Weights of a small transformer language model.
Size: 15 layers, width 128, 3 heads of 64, MLP 512 GELU, vocabulary 4096, 4.62M parameters.
Architecture: learned positions, no biases in attention or MLP.
Training: a variant of SOAP for these matrices, 87M tokens, 2644 steps.
Each number is 128 + 32 x the weight over its row's rms, rounded and kept within 0 to 255. Layers, rows and columns count from 0. The size above them is the row's rms in percent of the matrix's.

# layer 7 MLP up, 512x128, rms 0.117, rows 403-427, columns 0-127
size [ 99  94  98 106  90  91 100  94  97  97 100 114 101  88 112 104 106 106  91  94  99  90  79  88  93]
[[158 209 125 142 164 122  92  95 128 154 165 100 171 127 138 123 120 139 165 138 173 165 121 176 176  95  31 142 106 134  98 133 102  70  39 193 133 141 145 123 125 130 135 130 103 149 213 122 120 105 149 152 179 148 140  77 135 160 122 138 126 123 106  96 180  91 152 105  89  89 112 101 122 158 109 109 140 154 189 103 103 160  53 131 117  80  40 139 120 100  93  85 131 138 117 119  90 110 136 129  90 117  89 123 115 122 126 152 125 133 115 120 135  72  68 134 141 112 100 130 111 130 172 177 142 117  97 131]
 [141  86 113 140 146 119  69 134 143 130 122 184 157 186 181 135  85 160 108 173 132 122 176  72  86  91  81 130 111 156 181 131 110 114 123 117 131 159 161 124 145  90 131 133 101 110  63 128 139 173 133 186 182 105 190  79 141 165 131  83 141  91 138 128 105 121 102 113 153 159 148  98  82 157 103 107 119 177  95 175 146  90 143 137 121  90 154 175 120 120 106  38 179 123 106 100 148 171 105 156 139 143 102  89  97  84 120 147 161 217 102 110 117 143  74 123 158 159 121 107 125 126 140 100 110  82 150  86]
 [ 82 159 163 119  72 123 117 139 133  85 136 117 108  91 111 206 128 149 118 113 149 150 146 160 137 109 125 106 133 114 146 153 124 118 113 115 176 163 186 199  97 150 139 143 132 110 120 143  48 127 122 186 143  85  80 177 166 108  81 132 127 103  84 130 114 193 108 156 126  72 158 151  73 198 132 152  65 155 108  67 157 173 130 124 179  86 137 134 169  69 141 223 144 137 168 108 116 179 166 113 136 157 143 118 142 103 124 107  98 110 157 116 146 153 112 156 104 155 148 123 128 117 136 106  66 158 125 128]
 [124 177 104  97 145  95 143 156 148 125  87 113 121 114 112 141 155 164 133 124 112 202 104 151 176 108 130  86 109 125 109  98 128 171 123 101 171 165 207 116  86  59 169 114 125  68 135 123 109 128 130  98  55 165 104 117  67 153  72 102 124 145 171 151 124 112 109  98 121 119 151 189 114 151 219 149 105 176 119 100 134 119 167 141 116 185 186 135  96 129 126 133 126 145 113 102  94 147 141 143 137 155 115  58  63 102 119 115 109 108  98 102 181 111 185 110 125 119  97  94 161  83  95 134 151 185 114  96]
 [153 158 128 170  74 120 155 145 107 115 129 124 124 133 149 127 157  73 140  92 131 170 142 153 132 135 103 102 142  71  31 132 180 170 126 126 173 141 122 111 126 113 159 113 111  99 106 197 124 140  90  75  52  99  89 154 147 149  94 186 120 137 159 160 123 160 182 159 123  95  71 178  95 128 125 159 136  95 130  75 106 121 123 106 114 138 127 128 124 132 219 152 153 134  87 128  71  92  86  61 144  91 122 135 151 137 112  85 110  96 146 113 101 144 143  92 122 103 181 143 113 168 131 191 105 159 168 180]
 [170 150  67  95 235 133 173  89 112 116 157 111 113  87 121 133 169 138 101  88 147 111 134 117 139  83 114 128 169 167 124 108 132 133 132  87 131 157 157 185 174 105  92 103  97 144 159 144 131 111  97  93 102 142 117 130 195 132 135 106 149 172  75 154 112 136 125  87 148 155 149  74  44 113 111  95 144 116 131 133 113 113 122 156 159 157 153 138 134 201 142 129 158 108 132 116 108  83  72 136  94 124 141 122  96  60 144 147  93 155 146 112 123 176 157 129 154 121 136  67  88 115  86 119 151 186 136  36]
 [178 124 130 182 117  98 102 162 160 126  76 133 134 180  57  76 142 134 184 108 162 103 150 173 129 122 104 107 165 140 128 140 145 119 120 127 157 117 132 115 114  94 100 122 142  74 162 139 115 124 154 165 126  95 193 134 144 135 139  71 167 142 130 151  70 139 139 151 105  96  86  95  60  40 103 154 125 140 171 155  88 155 137 140  97  70 102 119 112 115 105 137  61 108 118  69 135 158 130 158  66 156 140  83 100 115 207 178  83 163 166 116  94 135 139 110 113 124 139 137  82 117 108 176 156 126 180 142]
 [157  99 129 133 148  92 126 108 115 162 133  82 115 126  84 137  69 132 117 163 123 127 133  80 156 117  77 111 141 164  80 115 141 133 104 106 119 139 127 173 174 103 107 130  37 200 125 138 118  97 144 124 143 192 172  52 126 113 130 110 171 111  80  92 180 167  70 102 122  79 153 144 179 138  97 121  99 137 177 147  93 128 144 185  96 149 116 175 119 168  79  81  66 160 136 159 118  81  65 110 169 152 126  90 115  58 130 168 131 161 126 127 127 134 151 134 135 133  67 148 120 155 165 158 151 129 130 111]
 [132 170 171 129 127 144  94 183 120 125 113 120  86  81 162  99 106 131 172 123 122 107 114 161 148 105 169  94 124 122 180 116 106 194 136  53 188 156 154 123  85 110 126 138 145 139 128 131  36  81 164 178 136 131 114 134 138 129 104 121 168  18 153 129 139 127 189 126 126 150  72 189 106 124 120  72 100 121 130  90 108 124 151 130 101  86 143 137 125 133 123 118 114 113 111 126 146 100 130 163 139  98 129  66  81 174  99 146 151 161  67  84 129  83 142 119 115 141 197 150 154 133 136 124 157 135  91 200]
 [156 142  85 112 145 135 179 115 169 166 115 149 138 207  95 120 139 217 136 152 180 173 103 119 114 118  89 114  78 114 173 144  70 159 125  91 164 133  99 144 109 134 197 109 122 139 161 166 129 155 127 126 151 149 118 111 120 117 131 147 168 113  98 175 149 136 136 121 108  76  78 125 203  91  95 166 123 143 164 183  78 118 119 113  55 149 121 127  93 150  84  72  90 120 102  97 153 107 141 159 148  93  91 126 112  67 164 161  89 145 132  65 160  91 138 100  99 133 135 135  74 144 138 140 116  82  86 148]
 [178 135 148 101 112 175 155 181 101 163  83 141 123 130  82  99 143 151 141  71  96 174 146 131  98 113 135 124 154 131 163 137 158 135  96 120 193  88 144 172 144 137  80 130 146  97 102 191 142 137 132 200 174 112 118 194 106 159 157 103 122  75 162 120 114 159 138  96 131 150  71 121 138 117  99 150 137 143  94 101 130 117  17  30 132 128 163 157 165  91 102 169 129 149 118  88 103  96 105  81 143 141 139 110 140  96 139 155  97  98 137 118  77 157 128 103 101 177 140 125 119 155 136 162  97 176  95 167]
 [128 143  86  99 151 112 137 190 141 148  85 100 167 142  87  76 144 149 110 156  92 168 130 114 151  95  45  80 134 165  82 126 148 149 139  85  96 179  82 118  57  95 136 160 105 186 124 146 144 159 143 121 144  93 187 138  87 101  61 160 110 159  86 113 135 173  58  95 168 106 119  90 167 209 108 129 132 109 129 109 141 137 142  69 161 170 173 183 129 136 162 146 139 155 136 110 156 166 113 124 111 100 188 119 121 149 109 170 138  96  81 130 132 100 111 125 119 150 122 124 149 141 151 131 120 121 179 179]
 [127 122 144 134 108 156 163 125 117 122 141  62  90  89 112 163 146 128 124  53 144 110 149 126 176  88 101 132 156  93 166 103  50 116 121 135 143 123 156 132 118 170 156 112  40 101 158 192  96 159  76 143 116 107 181  73  45 153 166 154 137 104 100 123 139 161 138 197 141 125  98 102 113  78  61 153 156 103 157 131 104 147 179 130 120 181  96 152 132 133 134  88 130 152 149 100 102 118  71 135 168 149 120 112 117 163 123 161 106 109  58 144 166 128 174 132 138 145 146 120 171 150 136 194 156 135 111 105]
 [147 114 140 102 124 211  31  95 153 106 113 185 102 132 167 113 147 155 152  72 105 120 118 141 115 172 100 145 121 152 153 142 169  59 128  54 148 158 101 154 116 124 103 162 132 138 154 130 116 153 104  98 144 106 105 166 148 148 155 146 109  80 156  68  97 186 196 110 142  83  99 130 151  89 144  99 138 175 149 102 127  88  95 122  98 104 181 145 121  99  99 163 121 155 101 136 124 150 175 120 126 128 153 118 131 151  64 103 133 161 188 103 129 128 147 144 147 158 182 138  70 137  40 117 131 161 116 167]
 [ 96 146 148 161 157 120 151 185 147 150 169 111 146 131 106  88 144 102 136  91 122 153 142  87 198 122  81 106 166 129 147 105 136 164  57 145  93 127  95  86 127 169 122 103 168 118 147 191  95 130 169 120 149 116 143 123 141 167 102 140 116 138  93  96 221 157  66  95 148  98 134 129 139 170  78 103 170 133 126 156 101 144  91 102 134 136 126 136 153 153  87  89 122 192 130 139 122 114 112 124 158 159  81 127  90  87 176 116  54 159 140 111  92  98 111 102 124  54 162  95 191  93 113 167 114  87  69 134]
 [102 105 133 156 154 145  79 139 162 160 125 181 133 177 159 111 113 127 145  89 113  83 104 176 156  87 145  85 116  99 146 127  93 172 121 149 174 129 162 116 177 125 149 125 146 129 184  98 119 137 124 188 120  67 117 203 120 155 133  55 146 157 122  85 115 111 169 131 127 128 105 144  79  84  91  78 167 144 129  98 109  42 118 114  99  71 187  99  50 131  92  87 147  99  98 117  49 126 169 137 139 126 149 112  78 126 111 187 101 168 112 117 117 119 173 103 126 146 143 104 102 136 133 175 129 139 121 103]
 [115 165 151 111 109 124 131 142  97 162 107 126 170 178 110  80 105 112 101 101 188 128 151 143 120 159 120 137 139 114  68 100 116 165 131 162 140 132 131  68  97 107 166 133  77 122 113 105 174 105 156 147 132  65  93  74 162 162 184  76 135 136 105  93 165 114 186  78 159 118 127  80 164 128 124  90 178 115 161 176 138 104 178  85 169  81  88  59 103  79 132 104 138 200  96  99 134 106 165 131 134 158 117 119 120 160 124 166  67 153 145 117 107 101 159 103 150 161  97 119  82 115 101 148 142  84 191 157]
 [168 160 103  77 148 184 127 123  94  95 119 161  86 157  61 100  95  99 177 152 110 149 131 119 139 117 112  73 125 107 128 104 130  89 152 156 174 133 199  79 115 119 129 154 140 130 118 132 144 156 108 151 185 109 121 123 134 149 151  70 142 178 114 173 157 164 116 130 168  92 124  93 139 192 111 108 177 105 120 162 107 151 200 108 121  77 128 147 113 168  68  53 139 118 173 107 175 150 182 177 131 161 107  85 115 100 113 148  81 130 157 128 102 117 167 150 124 150  81 119 118 103 130 125 164 130 211  79]
 [ 94 173  91 123 146  95 122 161  76 151 142 109  93 105 102 140 151 163 121 143 123 111 127 139  74  92 142 118 124 103 123 120  80 145 114 177 143 205 140 152 119  99 120 159 183  98 100 121 110 215 182  88 126 101  63 145 132  73 175 151 170 105  65 150 128 121  99 136 125  84  98 192 118 116 141 121 174 124 141 153  91 136 123 133 155  90  73 163 149  63 126 123 101 166  85 122  83  97 148 150 121 138 105  75  68 104 118 105 133 148 144 165 174 147 155  69 132 200 170 150 139 132  81 142 157 158 140 114]
 [111 105  98  62 104 173 109 152 170 109 197 129 112  76 143 106 152 181 214 129 116 135  97 126 169  64 108 140 120 169 128 171  66 142 179 138  97 100 165 140 110 110 154 107 105 113 113  91  57 163 135 102 205 123  69  86 139 153 135 177 119  99 112  92  66 111 157 126 104 119 122 132 112 151 138 142 122 128  70 158 138 128 166 112 124 156 164 183 114 122 118 150 125 123 125 109  95 182 174 169  92 123 127  79 195 133 153 102 147 102 113 163 126 155 162 157  78 144  97  68  96 122 116 127 151 145 127 134]
 [176 129 111 110 159 181 127 157  93 136 164 196 156 142  79 103 145 137 105 108 116  91 141 101 100 173 104 193  99 126 131 176 114 125 116 142 159 188 146  85 177 110 117 108  63 126 103  90 153 111 116  88 119 186 124 109  73 103 111 167 153 138 138 178 130 139 108 161  75  97 133 209 119 122  84 141  93  96 128 124 153 154 164  54 139 171  75 132 148 135 109  58 151 148  96  71  47  92 110 149 100  94  88 112 139 163 129 177  98 144 168 156 152 147 157 158 139 150 154 133 136 138 135 141 101 132  98 130]
 [132 213 138 114 141 119 114 118 101 174 160 186 115  74 135 103  98 103 145 129 116 160 155 186 127 100  84 100 119 102 140 108 129  84  73 107 107  93 196  68 135 138 136 119  69 107  93  99 105 180 180 132 159 177 173 123 160 161 159 143 132 110 138 142 126 150 154 129 168  96 181 184 119 110  83  96 134 161 128  86 165 102 127  80 153 142 164 121 100 132 101 119  89 128  54 149 150 128 100  98 112 128 159  78  74 148 136 143 106 130  60 145 126 164 129 120 117 101 155 162 186 140 125 175  96  83 153  75]
 [154 122  64 127 190 164  62 138 130  92 125 155 119 109 150 127  77 207 132 120  74  85 111 140 108 145 138 132 106 132 177 133  92 126 185 101 129  99 160 161 120  90 112 130 107  91  83 146  87 134 150 163 198 114 118  90 160 143 169 108 108 108 108  82 141 161 138  71 136 178 136 110 121 119 101  81 171 152 117 109 120 118  80 120 146 107 111 163 152 103 175  79 106 150  52 141 110 178 113 138 129 131 120  92 101 112 132 144 178 163 194 149 131 133 115  83  98 182  56 102 120 123 165 131  81  70 146 132]
 [140 121 147  66 104 158  93 135 157 125 136 160 110 175  94 110 143  97 127 120  98  98  67  99  95 165 103 145 100 183 167  82 119 126 164 132 129  83 177 146 111 136  88 108 108 145 138  87  93 123 198 140 172 146 122 130 157 171 147 188 140 139 115 113 123 191  86  59 112 152 120 132 106 183 143  67 151 142 140 182 146 146  56 131  75  80 123  82 131 119 170  95 169  86 144 145 106 179 153 156 181  78 153 133 155 146  96 171 179  91 109  98 131 168 177 121 152 124 120 149 166  96 138 119 142 118 161 161]
 [ 86 179 142 112 143 176 158 132 104 154 153 153 186 155  91 128 152  74  95  87 102 161  92 147 126 106 175 112  80  91 127 121 131 132 140 109 213 102 155  67  93 164 146 115 109 126 140  92 124 132 130 166 138 114  92 130 107 165 135 112 146 124 144 174 171 141  77 154 108 133 121  87 174 140 124  49 219 121 129 135 122 142 123 139 153 114  84 144 158 154 175  83 196 186 143 114 161 153 135 216 157  95 109 103 136 165  64 151  86 142  65 105 119 139 101 110 139 135  99 123 139 123 155 159 143 129 166 140]]